{"num_hidden_layers": 8, "hidden_size": 640, "num_attention_heads": 10, "intermediate_size": 3200, "schedule": "wsd"}
Each number is 128 + 24 x the weight over its row's rms, rounded and kept within 0 to 255. Layers, rows and columns count from 0. Numbers have three digits each. The size before them is the row's rms in percent of the matrix's.

# layer 3 MLP up, 3200x640, rms 0.116, rows 854-879, columns 512-639
107:133119098145108106132097131128109116095130139158114104136093119179124130126076135129128148170125149125140125146099114099125146120139167162163181133100126138162089153108102147136159147135133118105101158148134152148130160111148095156180112105149099121086171087106072186109139105118109155114132136117116124132119117136106150157088122144148141094156159086136125119109118166175155117105156
100:092108136146103126182122102152149125163091135147108146141130177154137144108105115087158097115130119143146110160121139139135129143129122145160116138126157168093116146129105117140134143120182131131108126110100109155098139115123119102155115110118143117099103111102147117142128131193126075097143101161105097126119141131103153142140134160147112116118118089088172175114093125160096111103104
096:124184130136159131082137118108137128124099145149136112161124099092113126111156125116100174098117113095112100154107119121103105130084087109135126090168098140099135131101124166159139143137142126077111099116086141130141107156134130114115097121107160122080134142147114127088125132125086140097147150136104152161125153138115128123160099123122100182122154136103151156109119164138119186129143
098:118131090137145137118108105123124110109155123150121122150122160135126126089101114103124115142139119131088119138138115132178099116099173103126124095109135121101134108148152134101123138105100108094112161149139131129130150141102110152071102106164113127144121133131073145127110126116134084111086146146170128154139152070112132162090100123149118128121081116130120115098130093114144124145122
099:086145109150144089150106136118128178122126146119147161148117128162134181139128082145129153149111094131089107133120129112101111132102102118096147098099166122107169125127160167130069139089169119115159099145098178134081151107108143110151088152110116106116060107148122176149125141128186122158113148133171101143150145106155101116118094076127186118168166137161141133150144133160116088121162
105:092118158133135112157092128104112127094115097156116130098172135103177103137123118141155123116128138131115098150142152093107112109131081129115108115136155118161056121155127130137128149133154127126159169118112124125122081154142127119141135152122169133138088135153135086141112116121123144138159175112126085188123112096147126086150141145165136134130105117131066137104105145121104106146090
100:119174142134075126146135146134136124125110066176113082123114120107140137090120150175109143147130153091111118140190112148107065103146118114141120109136116082125164157113109139134109144095157089092126125153109150140134141128087099099124158110136137116100139117145120112156141110135159108167109172149158130141105125122159115108108118100119157159161129120148117141128116116133169105114111
099:133160112112125133092123107143093098131156104122108184110153126132120122137131191142095102086103072113163123081160111073127108105095131160129111080112097171123178107143116101137149135125160111153096138123089087156147151114152098132121134123118150136124102097118140143110134132125089111138147124132093176117157099083083097180157135085104106122121126103125157165095150115101123148170139
106:125147128130141176114123142085130125133169108153145124108132108124128139126125117142132154119140115120143194160125112144144125079122123166127199103115150120129112147105191110113103121136130145169123135090176094151140060088103130131105126087092101091138125084104124161121124122100102166165132068123161123115121137125136122137128124153115132134117142143138118124114093132166132169149180
105:088085092110174097141117095136073129162131114137097131122126100101135139184161131186119139090085113145113149124102107173104144099137101083128138139138130110127176123130103095147142113138146159135154130177090148089159158103165128120158168074102086175182122154119132131143138120111159153131095128119127156103151112105111121120130146110151127141188169145100134163185109153123160080160140
098:125132115086150108148134120109142130150123174142111158123162150123132126090151164106146136117164140092154128157099181139170137137143113138144186141133121121132112137107114137108122115120175146110150079111109157125111166114105102163139178209116126123123176149130093132113130158131167166140157172118148152102128081136171081128119144129135089148126132130113112149114094118165134138102113
096:152113117165129136165094155129100092100139156110177132163161135139155137147072127163117117157147149081084111101138124128127134128100132125139111160142190074135128151115149163129135139107107149134094162132168115115132126085106131102117106087166130104126085135201117132121091156120134144102116143135110109131173107126109099098132137147079084104116145108133162108146127126114154149083106
102:128093152184117136111159076124110140160110131108127186132099118108154128110121149121090146180112145091116143082073131148157079120128128109139159124130125084123116134118160139156122134103171131159149124097102143101146154111089131103117149135077131151157129126111133150126151116160168171124113140173123117182107117143110113122121116116134131096095073138142166153111128143095134145156113
095:135157100136066096107093159135159134130134141098132168106149140133168126129160124101089121125116118100106128137126141129131125085152135131113095103114104150148110147123108137152162122134127089103150147092152139082126153134116149143130152105145147131132147155144116139102124114137114099124153122091105146130124122131113134124108187170124148143126172160149097096143164178134108159136138
098:169140136143131117133171138131159135124164132144134168151125134139141134144091121119115179166104172097101138118110139149194111093122152144124142109144104133104146123140125181132141135134132137057135140147127118156108117122154137115103119129122139172095106128196087124156142113111180134107077163142109097106112125171139128072160151090165106143143120137094150102167149142129097137103120
096:085091149101174112130129129114108086157149164157114136093076113127145112155119127125112144124099143139139109107128157127083086111109150122133111150150077138080139143170139094115118113127087131135151157078121150090075135125123154114096170109078103132104117120137137133097118115112150127126133130138133118124126177128139110120123153074132135121121104128149125103134128148087105113119145
093:133106115123136119133149140146119139080121127139105098147098126095153150086159095125154147142134094107142138132154118159128149160105138149154138150117159123119088128128164116129126173129179110196157121207126162154106166163132118093131186151108149058182117129093091120166107092149165145152103138175136101122139085131141118175130074162163114136111104130124154116100087098130097101115110
103:103122102115105117124104134149157174123156097164139124144110117120107100117173093145194136158159167137117127073113113134132128175115131156133133135136129155083169144111101128094120145129134119112123139096137123135084184133161106101104118120135119151083157112144139120080148108137170126144111132138131139138112150082131150115148135129105159136118135120115105115136107106130108091113139
096:073142125112127136160128111149131159151092067120121119096155143096138114157108127138100089089098174112131114128087120138109141139155172127158185134130127127129151095117116079148124067090139161175155121189140136157120096121127127132124145165141127120112128142144099105125116166136101134206108098125098106132116139125157117087109133090169121186152111131122102107074149128155144143124134
096:138159162117131108135135134133139140173128069097119141148160091094115129150137093175123133120066124141124078115117110135161131109147186116127072115177168152107138148131092157120093096151148136113128131120107138119143130141161109133074114124102076123175119126142129120164154138131140151112123186101114138135105125177096140118153148143125121165159131121101143121121137123169134126143151
090:135137136139112156107147138161121130106105118126132111134159077152106140067146109158148128144111161120144106114135106131180129130142114133108103122124080127161120164102151102077091136134155206165131108142134152111136151150116131148086117108109134147157100113118108107137095142105125118142125075127090108150123088111131102168116122134126104148139136099116111125144133155127138125108131
088:125077149120144143116126166117141117100160102124108102119164101144115168091145136141137171127100154093145091152127141109131138140116130124126072125145107149092144125134083178107186125129121126118102142152142124140145050146136157123106127118099100098148125125088118125132121111119134144099091113129071089127104141152151116131140139109129149166076120096096087116092138142132145131131178
104:130123150159133142085110166099120118146154153077130094102092156089151180119144140124143145121121156116118117151126169138126106113131124139127121138125120174096126178070104136143121133107124132126100135125139093117141110129087113092160116168162114104137173153125085092143117118159133116149137153125099082120109139112155097134084160124137133160147145122140159133079135177097096160099181
101:103134168106123145121110110167144077081184123101119129100098102110141141139095114190128119145065105101119108120154108149169155118114100148164131141116147143148189133164115171078118132147142092122078137120164130120137098133157137130128106172159123130162095142129132151151114153071121134092114135113090143107150132107145124136138169140120129160092104109126141146153125102131122165151114
101:156123114099163162141141128154121102124166167100143132129127132127173140104136099129120119126155091077117111131131133129123117178126127151128104150106100093097146150103154099138124115151135080092133143094122162135108118140116149083102161138107140106098134161125132109150135123174125091069078133105108110149135117137103122141149114106091115146146177072143145139188134132105112142137073
111:106111098168111083115081146175117136123101131118149129138119162139151098132124084146094132120133143140118091139124103108192122153111158111159117103147137076132115124149108163111131124137104105100116151122113125100149129105112135109125135075095131138142097128155155129119070117134100141123152126139098157126137133134118129111108080085162160093098104150159145144164081141151163171124091
# layer 3 MLP down (transposed), 3200x640, rms 0.0218, rows 854-878, columns 512-639
103:162141098133138130090124111100146118082122177138128124151126089129127149122131084108136149100150157110169139129122145093184134140126130119134132144080114136107110156159112122115107199130127111130126143138160150113115108130138144131131099108142127138156143130136131160151126091106146178114101128128150110106144126105138123128140101110117123138152134115121161148095060123129144151108138
099:117117132138104159142131083100098141139125128163159145111140154115151122121103115103126120162118150138157102115141141169123081137140064146128153142091156136112091136105133169120116141138120120151120138109155140148141153088104102107123155117163057106101136112119115103149085119128113160142120146169119120187115108104135125121091123186137148094100193119129107152093134171112127121160154
101:129109171138081132173136132136120122090140140106098129162132178139111128146127123117152177125138119090132131103136152160108178153120089119117111119106120127131116104109112146116156114131110126159113114153082127178112136105163117135106116149120154130120145183125130123093115128112097103143137132102115110167131141153134145088142131129136096138143120103101068176130137173139140192133145
099:114112132134151109167117121156100126168186086139160124115147110138111131082111105137122113139151114140094141176113156147114134098118078105133177137092149112116101106091102147108136092179115064113115118151123121122160107124125116096145138074156097120158131166089168116132144128182114126114146150144138114124128117131160159102110119166108125106116118117176092157113137106132072148126144
101:105177113152160142122101150146134200149112140075142162167107133152156132148124055121119119138127130134132148097149133113131128157117100166144128123083126088100138169104149157125102155156158105144174105150144123124112127140079126163132091139153125131105114125150125169148110147181142142157141128133103123134120107131115082129099090169129104104139099103102104091156145161104099137143142
107:126118133167081146139139092118139101126154145131080147122143111144109105098163090115164122155157110141110128107081115136153121102166132162152129129107144114144115102130121152113119124144158161136120112111162081133104100107137162172137117146149125143144126128147149113122148138130111146115122111114149124131110108113116171111105125115119165101118154148133088136104132176134152121152191
101:122137147183145105159165146138076152141156104099123108146152125130140113128118147124132102115148110123141144148086103136128114137123122096163140156125131124120142142126131123131127137098181134178139141149171129125122153145157147121094145138124133116120116108171154141146151164102125115112117147106167158136099145120081138130117124107140136127108091135086173110108180088131133106084181
101:092111125126114097139177098156133123135132147119150136111132174134086099126120130092112071162132146167110132114101140107130102125067113132104179152123148117123121120115158115109161154080106128123085109096115124140161132090135129121095135129133121160203122155110122111102117103147113094106155111095087118124127098148135141101138136141117170099092126125115113125126129086160106138128151
105:145132121109131139155154118085161184117120165155156140120128125132135134130119112095124181125128129093142131086145131105170110105094098155149154145149149177143144111127136131135120072132136125111153130134114140144128088117138173116108136097126150167107183101138143127087117123159153145125141147167140112133154156095140116107113102109142103134133131154114126115141137078089138126136152
101:136087142098144144131133107147154159186118107111140079096101116128119155124144112130133123176154155127125158079112137159108076101141129111137168129146160133151122146151118107127094129113145129130089178152130115131130138114139142159126138106107090135123084106133158101142115151097113134087127159148069158154132086145125119143084140142125157143100083192132114125163104129130219162161173
097:150106176133109154104100100135135162125149151130164130116099136132137108123149122138144102130087123151137118088168125120133154142117147084177125105113190127121108133078119123149125116049142108086107114132109074126102077154089166164133115178129153154148089157140074118143164108149121113104105145144122103106078136181140106089138092172143083137135165151134115150155184134140115129141101
094:148116134128147123117120146128149099148126128115122139102137133151142119154078118155134101150168126111108155130112132125144140145158124109126144134108109102167126134152138117135097103140101143121208148119132122110128107108093149120105131132091108139107128109139150148093086116137117145114120115122101144125129103120117153165115138161133130104131156107113111148100154107096124144150100
099:123112177126136156153116113100121082153096155118113137142108127111093143138095192122132113148165116179150111160107126138144090106136150146088133190139179167125191104129115137132115166113111134143127110088115114115132107152114177130160135143145090131120099114096115174125123148119146122140168118137168074131115131130088114154156103128133128114117111113097168060097144111174144137093121
098:149105140101142151125125128104113134134067130179133128137145106127134125186176136100144155160111160093076148160126135164106157109137124123133162110113124137084154160147136128112093131125086113157115160085157146130109106147151148122079127110121131100081114123136136119127129153127176117109110157103107139183116133144127161135083150125144082128111131122088135127138160095117124128123169
091:155128172133138157138111079077125120107149094089128119097146094095146147146155122149158154096154131083119187112125123125136152163198128126116167126126126134078123124093132143130121108103130123144133132138119139166098129099115126118107106119125112083118142162132098132131110148151182152127097111090139176142129138150123153161160126139083137122073119128148088142143146167138109119174171
101:133144135170118113154141147141137116153127171165064158131120100105132133158112106078094139106153143100105144136143147157082134158123103155128134148120154092137130135142211112118125142108146125152104109151149147129149110123108124140156185112118162092141144145145168114165141137151112128105120116131145135143093144125085138129148108119115145115127123150136126140141111104130094117123160
089:128148114130164115146097053123143126180083130078162161117107144085114135108083121160105156119159103122138089143127129145164141118181158129119138124150110151095167141138147141135109093156147100083121080121091142143154158096172119109130111158111106166150126116087102138108149107094142122120090124126115132116093108134161133119138129160135140117157135138107119159151128139135099112135147
103:097090116151143123126147114137142131139131127166086097119093152094134104150143117097200122084105128153102176106087130151181113177099117131123170103136111151096089136140152156138126125124126118137098162146114108149168182116135127163123130153161111103139121107146140147147091160101129121132101133108105134136092131132118135153141174096146120119171137140111108105107166129128158125116127
090:145114108119120112123117085108116099101096100138118151093132121089103080105106117167135089127158125137143160143163126145095035088140127102158158110109088144165129094155139124108128117116123120113132150144125096089165182141118111107103101135156111128118124115111091091127074092137132146117164139115110125120132101136120122137135156113131136113121143091144194149143154096129102107114118
099:149158157106137098132095096099154072125143138163108047126112109137114130129147122125110120146123155129111108073166144123143127121106123113113120100132118098189179120099089133135142118116129124115118129156095141125158120116187154168096106102144123134170124154121113149135149085129177078134122129149127098116161110104131109117103139150140114160168119150127138155111107116136134120116083
095:132115106117132143076145155102096163099128159112115141105122114127103123132152121134125160121111105102129131134140120097113123112161154125161136122128106130143145123105106149151158132124142145109106149134149109157121203074130129148107135148113114154119119162146117136166159104133107115131125119103116126128138119125114163124123172120113113145137142127162101146179151108094152126083143
088:141133111101151095156123106079120089118147128127092129139125153125148151119143117118086143097131150114138088096205136118133100116148161101114171144136115104109087142130190099092129082116133120163109113140099145138108145160119099138136122129117108146150145136134085123169092123146163149103131131162150170149112123159108112135149147145123151153096115133131129118144162150124118124101138
099:124108150135123089107114125167134127139144113137141119108127149162148113145127125156167148118106124147090151141135125160130149161121137134113150106170130164106120145110142114141111137115135150129115101092107079132123165137130120093123161160164127115161166123166111083136115133137151105100100150093148126155138136124150129161152180110113147159188140200132175126156117116146139132156146
100:162165136105166099111153134109140145142167111149159122137188172161142116101133105173100143133114121140135131111139078161100124124159148133131094135152098137118109103146160146107119084109110118087125116128104157130094153129134143132124135122171128129140128111136099171129140138136102149135105169111148146157150094096136110184119152150124138164142120179074137102097140097069096156145132
104:161111121132180123098127113138136105138085088152088105141087115114116118083156185108140110094146093130151132151122114145202118087170136118084188128164146123143128169151165071102121148123122118130115131098091133130142126138150124105081116133083163153144126121121106102120126158100124129132148162145093121112096143098116117091087135137109135123126131098107115086137151072113099081076150